Weights of a small GPT-style language model, trained from scratch on English Wikipedia.
Size: 2 heads of 96 (1 for keys and values), vocabulary 4096, 5.22M parameters.
Architecture: rotary positions, tied embeddings.
Each number is 128 + 24 x the weight over the matrix's rms, rounded and kept within 0 to 255. Layers, rows and columns count from 0.

# layer 5 attention query, 192x192, rms 0.0572, rows 0-71, columns 0-95
[[163  87 128  83  85 135 123 111 137 124 142 167 106  99 156 152 142 153 144 155 108  68 125 122  82  79 131  78 134 123 184 141 111 149 106 116 172  91 161 119 152 115  91 157 167 103 163 113 124 159 120 102 145 142 164 137 108 111 136 107 168 102 135  91 113 160 150  91 135 122 167 162 145  88 142 167 142 113 106 119 100 141 158 122 114 140 146 153 100 158 106 126 141 142 127 131]
 [100 174 151 156 179 123 126 139 121 146 103  83 151 128  92 124 131  85 106 109 111 175 137 116 175 183 132 171 133 115  93 109 159 104 164 147  95 156  73 133 103 138 173  89 104 143  83 131 127 115 122 139 100 137  86 125 136 129 128 144  98 143  97 137 146  91 102 174  98 155  87 101 120 163 116  83 114 149 151 116 147 135 118 145 149 128 126  99 153  84 142 118 112 107 113 135]
 [151 101 153 116  93 146 101 114 136 142  98 157 119 127 144 128 132 154 149 163 124 119 107 130  96  83 161  76 119 141 166 149  97 146 100 113 153 113 155 109 148 127 101 136 138  97 131 107 106 147  96 122 127 129 171 111 100 111 110 103 133 116 145 101 107 154 153 125 130 107 137 182 129 126 149 160 154 123  88 109 109 132 153 116 123 142 124 147 148 147 105 145 154 153 133 121]
 [146 123 130 151 115 140 106 115 127 152 114 131 132  99 133 102 129 125 146 138 147 123  97  67 147  76 151 119  78 143 128 154 113 153 126 113 135 105 131 121 129 149 144 133 106  96 110 152  61 154  91 164 117 148 141 127 114 150  98 116 146 132 115 103 155 154 134 113 110 114 133 120 113 148 154 126 150 121  96  80 105 131 129 138 141 104 151 130  94 126 127 161 146 153 117 109]
 [133 120 120 147 139 129 113 126 110 134 125 125 134 146  99 128 147 107 163 140 106 128  95 124 170 127 123 131 125 145 115 127  94 132 116  85 137 150 140 173 121 130 157 103 109 127 112 110 110 110 139 130 110 151 122 167 138 140 135 141 121 159 139 129 168 129 131 161 132 122  87 115 107 147  96 133 118 123 124 132 112  90 124 160 128 136 120 129 125  86 140 116 160 159 123 124]
 [113 124 114 140 138 121 129 119 138 142 117 113 118 141 122 123 133 127 134 119 140 158 117  90 158 129 132 168 129 155 103 140 127 173 130 134 125 149  99 144 148 138 140 116 110 127 128 115  97  97 140 146  89 122 115 115 135 148 114 135 120 160 112 115 152 134 128 150 113 101 106 113 131 173 125 115 130 144  92 135 156 150 134 147 149 100 150 101 127  87 155 140 155 135 111  85]
 [132 126 122 116 109 131 142 112 111 149 145 128 143  90 118 113 112 139 140 136 111 122 131 121 133 118 149 123  84 131 146 136 132 132 131 130 136 141 127  89 137 138  98 122 105  92 138 149 108 152 104 134 125 122 163 131 107 139 100 123 127 116 133  90 124 149 149  95 111 116 127 127 131 129 161 136 165 131 114 104 145 157 132 117 148 151 148 153 131 170 121 165 159 145 119 132]
 [119 129 132  99 102 120 109 121 151 144 164 132 139  89 122 154 131 161  87 145  93 126 119 141 116 129 142 128 143 102 137 140 122 111 139  85 125 115 117 131 121 113 125 141 120 135 156 143 125 137 118 139 169 119 148 116 116 112 115  97 136 132 112 132 102 144 120 119 147 131 146 158 152 105 117 129 157 106 122 113 111  86 168 121 130 136 137 144 108 131 138  99 144 161 141 120]
 [172 125 123 133 144 190 115 149 126  92 111 105 126 106  96 126 124 139 135 134 106 137 114  93 145 140 123 166 108 151 105 165 108 109 116 163 159 160 127 135 160 148 128 132  88 116 114 135  96 144 148 130 127 148 149 128 119 174  99 117 155 136 124 103 181 144 134 123 114 102 127 115 140 148 143 137 105 115 133 113 141 155 141 153 143 107 149 153  84 119 140 145 123 158 144 128]
 [116  84 113  85 121 121 117 163 114 128 120 163 131 130 145 136 146 126 127 111 126 108 113 160 110 153 137  89 113  85 115 105 121 133  89 166 131 100 145  93 121 117 145  92 146 146 139 121 112 123 118 146 157 130 155 115 152 147 144 134 150 122 147 151 114 155 124 121 127 107 138 139 122  97 114 136 141 142 105 157 115 107 138 115 151 115  62 148  93 114 136 103  88 131 160 149]
 [140 155 125 144 143 144 120 133 110 110 133 110 141 154 104 117 102 123 132 110 139 159 114  94 154 118 153 143 135 137 123 118 136 106 147 108 143 118 102 163 137 135 136 152 128 125 129 127 143 126 121 133 145 142 120 123 120 131 136 132 145 178 102 112 148 127 121 145 117 111 160 134 128 154 153 128 106 144 110 112 149 157 113 113 133 131 159 120 146 131 118 160 111 139 113 103]
 [ 83 141 137 129 133 153 133 134 148 124 112 123 136 173 144 127 134 160 135 112 120 148 123 137 102 138  84 114 137 111  87 118 125 124 108 179  81 111 126 100 103 132 121 126 120 155 105  86  79  89 119 130 113 104  93 144 136 111 131 144 124 113 128 119 107  99 134 120 155 128 142 141 123 114 110 142  98 156 123 163  96 117 182 101 143 111 137  83 131 141 129 120  85  81 150 155]
 [103 116 119 163 147 155 152 117 122 112 142 125 139 146 145 129 158 111 126  77 120 141 130 105 151 128  85 136 146 146 131 129 113 121 163 133 121 116 137 142 139 109 157 153 136 126 145 162 130 122 135 110 133 139 109 126 141 105 137 140 121 144 153 151 119 112 144 107 116 101 151 109 150 146 114 153 115 142 114 111 110 131 162 132 140  94 135  90 125 107 132  99 100 137 121 154]
 [118 110  99 123 108 148 116 138 117 131 164 138 132 109 126 156 133 147 147 170 130 131 123 148 126 119 131 150 145 111 144 131 157 127 131  83 159 143 120 165 140  78 112 146 122 134 147 142 136 128 128 119 126 113 120 102 132 107  93 122 121 146 144 114 155 157 148 141 151 179 137 113 138 150 112 128 129  89 102 127 114 113 121 129 130 109 168 153  75 148 128  99 149 172 115 124]
 [119 116 156 118 121 123 163 112 120 113 112 104 149 167 125 130 125 124 105 135 101 151 113 119 124 127 106  82 141 122  84 134 148 152 122 142  98 131 126 106 109 129 127 112 126 123 100 113 102 124 165 130 106 117 133  94 105  99 122 126 142 107 119 109 119 116 106 128 127  87 139 134 104 155 119 126 114 132 116 153  99 172 183 131 127 103 118 107 144 108 126 151 115 121 139 127]
 [148 121  90 149 117 158 128 139 104 104 116 162 120 118 172 108 145 136 144 116 117 140  96  85 148  86 133 138 140 185  75 110 123 153 113 132 131 154 141 168 161 126 134 156  95 130 131 143 112 128 108 137 118 164 157  97 121 166  98 124 154 139 136 125 137 132 121 141 137 161 140 104 149 140 129 140 145  74  87 119 156 121 122 134 144  95 118 117 115 140 106 130 151 130 139 164]
 [111 116 100 141 123 137 113 146 147 126 126 148 123 132 136 157 155 116 129 148 136 151 108 149 164 112 137 156 144 117 133 143 122 141 131 104 139 150 124 134 144 116 135 135 140 134 149 141 109 132 119 119 157 152 103 119 118 129 112 130 119 135 133 130 141 152 155 141 126 109 134  96 136 132 143 114 127 159  98  97 125 136  98 101 142 101 133 108 127 112 126 145  72 128 119 132]
 [116 127 126 122 117 115  84 119 116 147 123 140 118 134 138 128 130 150 131 152 106 111 154 163 123  97 134  91 140 138 184 132 105 102 105 136 127  87 146 172 123 141 120 105 120 119 123 106 123 140 143 114 120 135 128 149 114 118  97 135 139 175 173 134 128 146 147 139 146 116 117 147 139 120 147 138 179 138 134 132 171 121 114 107 141 156 143 132 111 156 101 101 152 124 120  78]
 [166  81  85  83 120 189 112 125 111 117 158 142  95 100 123 166  96 132 143 147 131  97 128 113 144  95 128 100 132 118 143 143 129 162 105  88 120 122 115 100 145 100 120 168 142 136 140 163 113 132 110 124 160 127 195 123 153 104 120 119 173 111 112 108 109 167 144  91 137 156 126 131 140 130 148 138 165  96 100 132  71 115 169 160 144 136 143 160 111 151 121 145 126 173 129 118]
 [131 136 105 134 136 137 126 105 126 124 111 125 152 110 146 139 136 121 150 121 120 105  93 108 114 114 150 106 152 173 135 130 133 114 126 131  87 130 119 119 106 123 107 157 130 119  93 135 141 125 138 120 139 166 119 141 148 137  90 113 135 127 100 114 134 147 144 141 106 132 116 168 134 109  93 106 104 141 118 151 152 122 110 126 120 139 141 136  98 140 157 135 154 111 141 105]
 [101 120 119 127 104 141 116 126 125 119 141 137 100 129 110 141 142 130 146 146 103 131 141 145 116 121 128 157 141 108 126 127 111 140 137 151 127 120 124 115 141 126 123 131 148 137 126 125 119 111 139 110  94 116 104 172 128 113 138 129 149 127 100 137 117 120 129 110 147  98 108 114 156 133 133 120 127 112 138 134 130  99 118 133 135 149  72 126 121 107 124 129  99 118 109 105]
 [125 111 121 136 135 149 134 102 122 138 117 146 114 125 125 133 121 126 155 173 134 130  87 151 109 137 144  99 115 109 116 149 120 111 151 104 114 132 118 170 156 113 138 143 132 105 103 172 125 116  99 142 146 167 142 120 126  93 127 129 124 137  98 112 134 128 111 173 141 115 128  82 127 153 117 112 101 153 116 131 134 123 140 136 163 120 138 103 128 147 148 119 146 151 146 130]
 [105 107 175 115 137 153 150 149 104 110 125 122 118 124 132 152 121 100 144 105 149 139 159 128 121 138  94 134 118 115 132 141 128 136 129 109 133 116  76 150 136 131 128 124 141 105 130 140 156 118 134  72 145 147 126 161 143 153 123 114 152 132 100 161 129 127 125 170 128  85 128 111 139 119  96 107 132 149 145 119 127 107 112 124 117 144  90 126 125 115 133 122 162 127 141 118]
 [127 137 139 133 175 110 134 112 148 122 128 143 121 143 109 141 134 147 139 137 130 115 139 142 127 113 153 139 111 109 150 136 143 126 157 133 140 127 132 138 113 145 114 111 122 116 129 108 150 149 143 146 116 146 110 148 127 155 130 121 105 131 102 110 130 156 145 137 149 165 137 120 128 149 167 147 147 117 149 111 141 182 124 137 107 154 119 126 137  98 134 164 181 139 126 153]
 [129 121 119 127 153 129 137 160 128 100 146 123 107 165 147 146 127 115 110 116 114 120 136 143 116 121  90 136 105 146 134 115 148 107 139 113 162 130 133 103 101 111 140 127 123 149 149 147 135 122 148 121 115 124  92 159 146 133 124 134 115 145 113 167 117 136 140 132 145 148 108 129 175 122  86 132 150 110 105 110 124  73 146 127 137 160 100 137  91 126 134 141  91 134 111 160]
 [100 141 132 130 150 119 116 118 153 157 151 114 132 176  73 110 150 147 134 135 136 113 126 105 112 137 107 138 131  93 111 114 147 120 124 139 151 150  95 130 125 114 145 116 107 127 108 150 114 124  85 132  77 127  88 144 133 165 106 143 117 162 165 138 132 108 132 137 110 136  82 116 145 150 120 120 116 150 174 125 156  96 132 142 146 148 117 101 154  59 165  98 108 122  85 125]
 [182 136 123 127 135 174 135 121 126 141 169 140 125 122 109 121 123 151 116 135 173 105 122 128 154 134  90 120 129 129 109 162 135 148 114 105 120 117 138 131 129 133 154 133 126 112 117 122 135 112 150  96 118 102 103 117 115 112 154 125 119 162 119 138 123 142 136 145 110 134 102 123 144 138 117 109 144 123 106 110  90 148 133 146 140 134 141 168 119 130 133 104 140 146 158 126]
 [ 87 163 148 111 154 132 156 165 109 166 167 115 113 127  88  95 129 126 163 135 135 133 120 143 129 151 146 132 123 103 129 123 135  97  94 127 124 149  93 126 145 146 112 142 140 129 130 130 152 124 108  88 166 147  94 142 104 116 146 107 139 112 109 130 110 113 147 148 147 152 124 108 137  90 115 117 125 133 168 124 113 132 121 111 122 130  78  92 162 117 151 155 102 127 119 149]
 [113 150 141 121 123 162 135 139 131 141 125 128 129 120 127 115 115 129 161 125 153 132 124 147 110 136  84 143 154 103 155 133 134 118 137 111 128 122 104 127 137 107 142 132 119 133 134 114 146 113 134 119 130 145 128 136 118 158 127 124 103 124 128 145 132 135 119 125 124 137 108 111 151 124 107  91 148 130 126 131 152 115 133  79 134 116 132 125 134 115 157 127 117 134 134 110]
 [109 123 118 134 103 130 153 107 146 127 136 138 157 123 119 151 112 153 131 143 107 115 116 119 134 127 140 151 160 164 122 130 115 136 156 126  92 118 121 110 116 107 143 134 145 149 133 134 122 128 183 121 118  97 111 133 131 128 108 136 131 156 111 170 126 117 113 107 168 132 117 139 125 154 138 137 118 112  95 114  76 120 159 129 121 140 122 146 120 126 127 144  94 155 152 102]
 [134 132 104 149 140 104 131 126 120 122 143 145 109 136 113  98 112 118 136 135 126 162 144 102 152 144 118 158 139 141 142 129 119 136 143 119 117 160  99 148 102 125 147 151 107 135 123 148 113 112 131 129 120 138 128 105 134 136 122 135 117 124 112 133 135 139 101 151 136 120 109 139 129 152 119 115 128 134 115 122 116 111 128 127 119 131 128 103 115 117 114 118 139 116 130 105]
 [160 119 114 109 131 126  96 132 130 136 132 133 125 118 119 143 123 131 117 103 113 136 121 139 113 114 107 130 138 144 113 134 128 157 121 112 126 152 135  95 147 139 120 127 127 123 106 137 132 111 143 135 118 140 108 107 122 142 118 138 127 158 122  98 141 136 128 116 131 114 141 125 141 110 160 161 127  89 135 107 119 131 124 134 114 128 105 127 130 127 116  91 140 143 138 110]
 [107 100 159 121 157 115 125 118 142 111 118  97 143 131 116 125 118 129 136 126 117 171 141  87 146 145 103 130 113 150 138 137 141 124 128 146 111 134 130 108 115 132 144 146 124 137 123 126 132 104 159 139 106 153 120 113 118 155  97 147 104 190 140 102 151 134 116 119 123 147 115 141 142 137 147 129 107 126  87 125 154 117 145 137 120  84 138 166 150 121 105 133 109 123 150 104]
 [159  76  93  94  71 177 166 148 130 116 151 158 104  96 162 179 119 164  98 166  80  53  93 113 111  91 135  84 147 151 176 145 117 113  83  82 195  99 154  98 134 127  75 142 178  80 185 135 114 157 121 116 181 184 172  86  68  98 130 107 156  90 140 146  90 167 160  96 142 153 169 157 152  87 170 171 189  88 127 103 115 114 164 138  97 177 133 169  87 174  92 129 138 180 139 163]
 [116 160 134 131 138 134 114 118 137 145 148 139 104 152 151 118 112 130 141 121 111 128 124 110 127 159 111 127 161  94 102 145 159 138 109 181  88 121 143 131 120 140 134 128 137 144 102 136 153  99 132 115 138 109 134 108  96 130 137 127 113 112 125 143 101 134 134 113 133 128 177 163 138 140 124 108 145 120 138 127 117 140 165 142 153 147  85  95 135 129 123 159 110 127 138  99]
 [115 132 133 125  86 160 105 108 100 127  94 172 135 121 113 122 107 130 123 126 111 117 130  84 146 101 137  97 108 129 137 161 135 161 120 122 126 169 138 123 148 144 107 119 119 109 106 148 113 114 136 150 116 133 112 109 126 111 127 149 116 100 138 135 147 141 151 136 117  94 129 153 157 140 115 134 126 144  80 107 164 118 106 107 147 104 104 131 113 141 135 147 151 118 136 138]
 [ 98 111 136 143 117 148 156 125 127 143  75 136 160 157 129 140 142 140  99 134 141 120 162 135 139 139 104 101 113 128 130 157 140 107 119 136 104 122 110 131 128 148 139 121 119 121 113 136 105 131 123 168 119 136 126 104 151 136 118 115 119 164 159 142 129 113 129 106  98 135 115 156 133 144 111 141 114 114 165 124 136 145 175 117 115 130 104 109 120 108 144 135 120 118 108 148]
 [126 124 133 121 116 122 122 141 167 116 144 164  98 159 151 148 120 136 147 112 126 115 156 141 102 118  84  98 130 104 153 125 146 136 120 140  95 112 147 129 147  93 129  99 118  88 159 123 138  91 113 116 140 109 130 102 169 123 101 120 127 135 109 120 122 119 110 115 155 156 136 107 162 140 141 144 145 113 138 121 102 124 116 118 101 129 135  96 117 145 139  87 111 112 136 115]
 [114 139 101 129 168 134 144 138 149 110 151 123 118 105 100 151 123  94 131 136 115 132 161 169 102 145 101 118 139 121 180 123 112 127 110 139  93  98 151 145 129 147 116 115 132 144 141 116 151  96 148 144 121  97 170 119 108 107 122 136 125 129 126  88 133 113 132  86 129 161 120 131 131 120 115 129 147 140 153 100 112 141 146 118 120 149 107 146 154 145 132 162 116 122 121 147]
 [133 141 124 139 132 155 150  99 123 170 125 125 119 148 137 157 156 102 123 114 144 136 145 134 145  99 134  87 109 126  97 147 155 120 123 117 117 128 143 137 130 123 138 111 109 155 119  97 143 116 111 141 106 129 115 128 128 146 115 131 117 125 146 122 145 148 118 114 130 110 131 151  99 112 118 130  84 134 127 145 143 127 118 136 121 131 143  94 155 103 122 124 147 103 115 115]
 [143 137 103 140 113 105 138 143 142 150 108 142 175 119 144 116 111 143 112 155 164  77 136 133 119 100 126 107 102 168 144 131 129 140 161 109 132 133 105 119 164 127 141 164 136 141 125 150 150 124 129 118 120 108 124 110 152 116 134 135 107 138 140 119 118 103 114  97 129 125 128 142 104 112 115 135 126 158  96 106 148 121 141 128 129 102 185 126 127 117 102 122 133 135 144 160]
 [162 131 107 124 146 156 142 107 136  96 154 108 107 105 116 124 110 109 138 144 119 109 119 148 123 119 146 129 120 119 164 154 125 115  84  91 124 108 103 114  95 112 150  96 118 139 108 162 118 117 136 116 145 149 100 107 127  99 117 116 121 146 126 129 157 143 112 122 129 122 133 180 112 149 113 106 118 112 139 115 118 103 119  97 127 136 138 135 128  98 130 126 160 143 142 111]
 [124 120 148 148 173 149 109 141 122 156 102 112 124 134 117 139 148 132 153 124 113 131 160 115 123 106 148 129 127 148 126 125  98 122 113 134 150 139 142 133 130  91 122 105 141 104 144 139 109 131  97 172 108 164 118 127 114 147 128 148 131  97 105 147 130 192 136 109 151  99 131 105 128 158 145 148 126 129 122  89 120 122 111 132 151 124 141  96 147 122 119 123 140 154 113 121]
 [105 132 115 121 147 110 138 122 121 162 138 130 127 141 116 129 134 113 120 155 132  97 106 124 128 131 137 154 153 103 117 153 138 124 164  86 146 119 134 148 102 134 141 158 146 132 103 164 152 146 164 122 133 116 139 143 124 112 136 126 122 138 106 141 120 123 139  91 129 138 130 163  88 103 136 126 164 121 129 125 117  97 157 130 110 101 166 137 122 162 139 118 106 136 132 149]
 [ 92 150 161 116 132 171 121 158 120 118  97 109 134 122 124 101 138 126  84 118 127 143 149 136 151 149 131  88 132 152 123 109 118 116 105 170 132 143 121 110 134 156 130 140 134 171  96 136 109 148 141 129 121 134 136 141 113 117 142 130 127 143 136 150 138 131 116 149 126  83 132 162 116 139 126 109 126 123 135 134 120 125 133 138 115 119 121 134 161 122 113 167 140 102 159 102]
 [126 134 137 126 124 137 126 121 112 140 133 143  96 129 153 115  81 134 147 126 131 143 142  98 135 106  91  88 156 153 109 132 139  89 102 165 132 127 149  98 167 158 130 134 115 120 116 108 115 128 127 111 116 106 142 152 108 122 130 137 159 102 136 163 126  92 100 143 146 143 168 110  92  99 135 137 101 166 116 125 120 153 121 122 129 131  74 133 129 139 146 158  80  92 123 113]
 [112 142 126 107 125 139 113 130 135 131 142 116 142 131 133 125 109 134 112 128 114 117 134 127 151 129 148 115 108 138 151 127 132 116 155 122 141 153 130 151 121 133 136 139 136 108 133 153 126 139 148 132 141 143 134 110 101 107 143 140 126 135 146 120  79 116 137 136  91 149 145 153 128 110 127 134 161 108 155 139 145 118 132 151 143 148 134 142 114 132 114 140 135 154 118 132]
 [148 147 120 124  93 135 158 117 134 137 111 119 124 138 122 114 106 122 151 136 107 142  90 133 132  93 118 126 132 127 119 143 129 138 147 123 103 112 110 145 166 109 123 135 149 121 128 147 155 115  82 131 104 110 128  84 156 155  89 133 110 116 132 117 128 135 107 134 122 114 111 105 134 166 133 141 119 117  77 135 164 115 159 123 131  78 134 100 141 119 142 107 160 142 112 122]
 [124 130 123 150 128 141 117 132 118 157 116 128 126 109 113 137 132 111 128 136 142 130 128 129 159 135 125 125 124 142 131 134 144 113 148 103 123 135 123 123 127 149 134 112 123 116 122 127 126 143 125 141 125 137 118 118 113 132 135 119 115 143 114 138 120 113 119 142 131 146 130 114 101 152 134 115 128 119 122  99 129 128 123 138 115 141 125 133 137 124 127 140 120 156 136 119]
 [132 139 138 141 149 125 125 134 101 128 142 125 146 142 130 135 126 120 112 114 134 139 140 123 144 148 120 132 109 123 118 117 127 121 132 153 114 131 132 130 120 139 147 126 112 106 108 129 111 118 120 145 130 125 125 126 121 142 123 129 137 138 114 129 148 131 144 146 112 134 110 101 114 148 115 119 149 136 133 135 139 130 118 134 124 133 129 130 134 113 140 122 127 139 109 130]
 [132 139 117 133 108 113 117 134 110 138 114 133 133 118 122 115 115 148 123 135 126 116 122 121 116 126 157 120 127 108 134 148 143 117 121 130 135 135 119 123 146 143 133 128 128 127 125 149 161 144 142 125 132 122 142 123 134  96 113 122 137 114 124 107 136 132 117 104 128 110 145 109 109 134 137 128 104 120 121 119 138 149 114 130 110 133 121 145 115 155 118 165 130 146 134 117]
 [150 123 113 125 105 114 130  93 135 156 149 125 149 120 126 114 125 131 124 117 119  89 120 138 120 156 134 118 138 124 145 154 102 124 153 138 138 142 139  78 145 126 123 131 117 116 121 140 113 129 117 125 128 125 133 116 116 113  94 130 167 107 112  96 165 152 102 110 111 150 143 104 115 141 146 119 137 110 159 154 139 177 105 131 118  93 131 124 139 175 136 171 148 148 143 102]
 [138  64  64 101  97 158 131 112 134 105 127 171 130 129 160 141 126 136 154 125  80  72 107 159 111  87 143 102 138  87 146 140 130 155 121 110 148 110 138 111 140 101  95 154 139 138 135 127 126 107 126  96 120 129 148  97 157  92 144 112 117 119 152 114 121 152 151  86 171 122 146 132 130  99 135 169 171 101 102 122  90  72 151  95 122 146 119 134 113 165 140 107 114 141 135 171]
 [157 146 133 113  77  82 115 147 134 147 115 126 146  88 138 177 142 150 111 150 110 101 158 128  96 106 147  98 132 125 134 158 106 133  96 145 139 112 147  83 126 125 107 151 136 119 130 113  94 135 144 128 113 111 178 104 105 115 119 127 171 152 133 109 106 141 108 104 122 164 148 179 115 128 151 151 137  99 117 120 136 117 131 123  98 138 136 157 128 156 104 119 141 146 140 149]
 [112 173 141 142 150 101 138 131  92 121 136 113 131 165 106  93 132 144 107 122 114 164 166 127 111 185  89 143 106 143 114 124 149  99 126 131 112 117 135 109  93 147 135 116 106 134 110 125 144 142 166 115 149 105 147 128 141 126 119 156 160 115 129 120 121  87  59  97 102 135 104 132 127 138 101 101  77 136 137 166 136 159 111 149 104 106 109 111 134 124 126 134 109  84 175  94]
 [140 114 126 106  84 132 143 127 135 125 133 151 122 110 137 106 117 140 115 128 140  99 147 181  96 120 142  79 135  97 139 110 125 134 130 125 156 110 128  82 153 107  95 145 129 131 132 129 124 160 136 120 142  90 126 106 115 109 158 105 159 116 123 125 114 129 138 109 124 128 120 108 132 124 149 155 165 130 128 150 132 149 107 134 116 164 117 137 104 171 134 128 140 126 130 157]
 [129  84 128 115 134 144  99 124 166 162 146 119 156 100 122 153 120 139  92 159 127 110 115 141  99 150 136 103 151 123 150 120 110 147 130 121 113 118 126 118 125 116 118 124 138 169 120  94  80 142  90 132 112 104 141 133 120  98 108 146 108 139 137 157 105 152 168 135 158 142 105 150 143 100 100 156 139 117 149 132  85 125 158 125 163 135 116 149 126 126 140  84 130 154 129 137]
 [166 142 139 108 110 134 150  90 108 114 130 124 135 194 124 124 101 119 121  97 132 130 121 142 153 179  71 105 133 116 120 137 123 110 131 114 138 125  89 105 103 114 124 120 139 132 146 130  93 116 119 132 131 108 145 133 135 130 147 127 115  93  95 131 117 125 145 141 104  76 120 141 125 107 115 145 110 153 133 138 125 122 140 141 150 149 110 110 144 106 160  94 109  87 110 150]
 [142 109 112 140 125 133 106 116 109 125 147 144 145 103 149 120 111 159 152 169 108 115 105 131 163 109 155 149 125 165 144 130 133 160 129 104 153 144 121 148 142 146 134 197 122 125 121 145 127 147 102 124 118 161 138 118 131 172  68 121 123 120  88 135 142 157 137 126 122 158 125 101 155 140 153 128 102 130 126 119 130 135 142 140 140 104 159 141  97 113 163 107 168 170 132  99]
 [115 163 156 137 159 128 150 129 121 123 121  91 111 170 135 122  93 109 126 103 143 134 144 121 138 192  98 143 140 111 118 122 155 101 156 149 116 124 113 157  95 139 165 134 123 150 118 123 145 119 104 132 151 118  84 126 123 124 175 131 112 144 133 145 128  77 124 138 121 105 101 136 104 122  77 142 102 162 175 141 159  83 124 120 159 134 116  83 158 103 166 118 105  97 110 141]
 [144 110 102 116 108 170 112 127 124 145  85 152 105 131 142  86 108 154 131 130 136 101 130  94 139  96 166 109 155 155 133 127 138 129 126 118 132 122 142 133 112 163 150 148 125  83 136 113 112 100 152 113 127 155 130 110 124 135 104 135 110 142 167 148 141 147 117 119 154 136 144 186 103 103  97 159 141  96  74 124  85 129 124 143 132 123 140 132 129 115 123  89 126 157 101  93]
 [125  83 110 134  74 115  96 149 140 139 141 173 108  57 178 164 130 151 134 162 106  86 123 138 120 113 142  85 115 146 175 141  89 145  94 152 164 114 156 109 127 115 130 146 116 114 122  98  83 132 142 144 149 160 176 116 130 147  91 136 149 130 156 111 121 164 135 122 143 129 151 170 139 110 154 120 160 124 130 124 123 143 149 126 130 152 111 173  96 170 128 155 131 154 124 127]
 [116 151 140 162 152 122 142 149 122 116 102 116 107 165  93  93 110 148 104 126 137 141 139 106 139 120 111 161 129 130 146 112 121 101 131 147 126 139 125 153 141 122 128 111 137 127 140 114 160 131 100 143 125 135 102 168 141 158 136 123 111 127 160 148 147 135 103 136 106 149 136 119 148 179 102 101  93 140 127 122 169 127  97 116 133 132 109  86 140 108 155 132 142 117 127 132]
 [139 143 144 163 128 139 114 141 127 177 163 117 163 107 139 134 101 139 155 148 120 128 115 164  96 127 151  92 100 148 129 149 116 128  90 129 156 134 108 141 129  90 123 118 143 141  97 129 129 137 106 148 117 110 153 124 106 143 145 118 130 139 139 107 154 151 138 115 154 141 124 118  87 155 126 132  99 129 129 135 134 131 164 129 127 155 133 125 143 145 142 141 119 115 151 121]
 [156 120 113 136 100 147  81 133 107 109 151 126 138 112 149 148 105 133 180 130 115  88 109 136  67 112 140 109 123 124 179 130 105 141 122 169 146 119 134 108 163  91 101 171 133 120 139 142 100 129 133 129 135  99 137 134 107 137 123 110 133 138 133  99 101 121 144 132 119 153 118 115 164 118 137 155 119 152 130 112 105 141 140 123 144 156 123 153 106 138 133 146 131 165 147 126]
 [104 139 154 138 132 142 137 117 129 139 127 110  98  95 109 119 133 149 108 138 134 105 141 146 139 137 126 112 109 137 152 142 154 146 164 147 159 128  99 112 145 116 108 130 129 131 130 139 137 134  95 147 127 133 133 164 140 140 134 124 163 132 109 134 127 122 115 149 133 127 136  92 136 128 135  92 129 170 171 109 160 146 112 134 128 115 115 108 115 149 124 166 159 131 105 121]
 [120 148 131 121 128  96 120 179 138 131 124 108 125 131 151 103 119 159  88 116 148 127 103 131 147 120 114 118 133 135 140  97 123 107 143  94 114 142 147 121 111 133 132 130 124 118 122 145 116 129 148 129 122 170 129 125  96 122 147 133 104 116 107 111 122 114 108 146 137  95 130 123 112  91 126 107 113 101 115 134 103 116 152 124 162 156 137 135 135 132 116 120 114 125 112 151]
 [139 128 126 114 148 148 115 142 124 153 114 144 137 125 182 118 149 111 120 102 170 137 109 160 156 105 133 122 104 158 106 139 115 161 103 153 131 110 100 167  96 138 123 132 118 145 108 138 103 112 132 149 146 148 123 132 159 164 153 133 129 125 122 137 144 148 145 138 159 132 160 139 107 112  99 137  93 121 120 109 124  96 135 116 155 142 148 114  92 111 110 100 121 109 154 140]
 [ 94 137 147 118 145 139 147 129 177 105 101 141 101 131 112 118 132 108 135 121 111 123 139 111 113 142  87 125 128 122 113 118 116 116 150 156 107 143 173 155 112 133 132 121 125 142 145 115  94 119 140 148 117 108 122 149 128 133 126 133 136 141 156 132  89 138 131 131 125 125 108 105 162 161 104 116 135 133 136 127 138 156 131 101 137 100 130 117 135 143 126 155 130 107 113  87]
 [154 119 111 142 141 105  95 122 133 118 115 116 133 120 134 117 114 126 126 150 149 134 121 128 143 108 177 125 112 135 177 135 130 104 131 125 185 133 123 125 153 140 104 159  96  80 132 145 105 136 156 118 124 145 148 117 135 131 100 120 155 147 141 108 160 176 153 138 113 127 125 103 135  92 149 142 182 110 132  98 155 156  74 130 131 115 135 119  89 166 133 144 154 132 144 133]
 [124 114 128 115 126 141 101 106 131  95 125 121 123 162 126 110 117  63 114 114 149 158 134 132 140 116 155 155 141 127 126  98 134 137 132  99 113 101 115 151 149  94 122 122 105 142 119 140 174 127 138 154 119 105 155 130 161 124 134 137 119 113 120 175 141 118 100 139 124 128 138  92 120 118 109 158 116 100 133 149 141 118 114 136 131  82  81 112 113 128 152 129 128 133 140 111]
 [109 131 136 145 142 110 147 151 131 176 124 134  87 106 130 118 113 144 100 178 127 152 109 106 143 183 156 138 114 123 135 150 129  93 107 110 115 116 157 129 125 166 128 117 132 154 157 110 144  99 137  92 136 107 123  66 126 138 156 121 108 109 150 122 114 125 142 163 117 143 119 111 130 128 105 111 133 108 125 129 153 119 108 160 165 142 114 141 119 125 144 141 134 161 132  97]]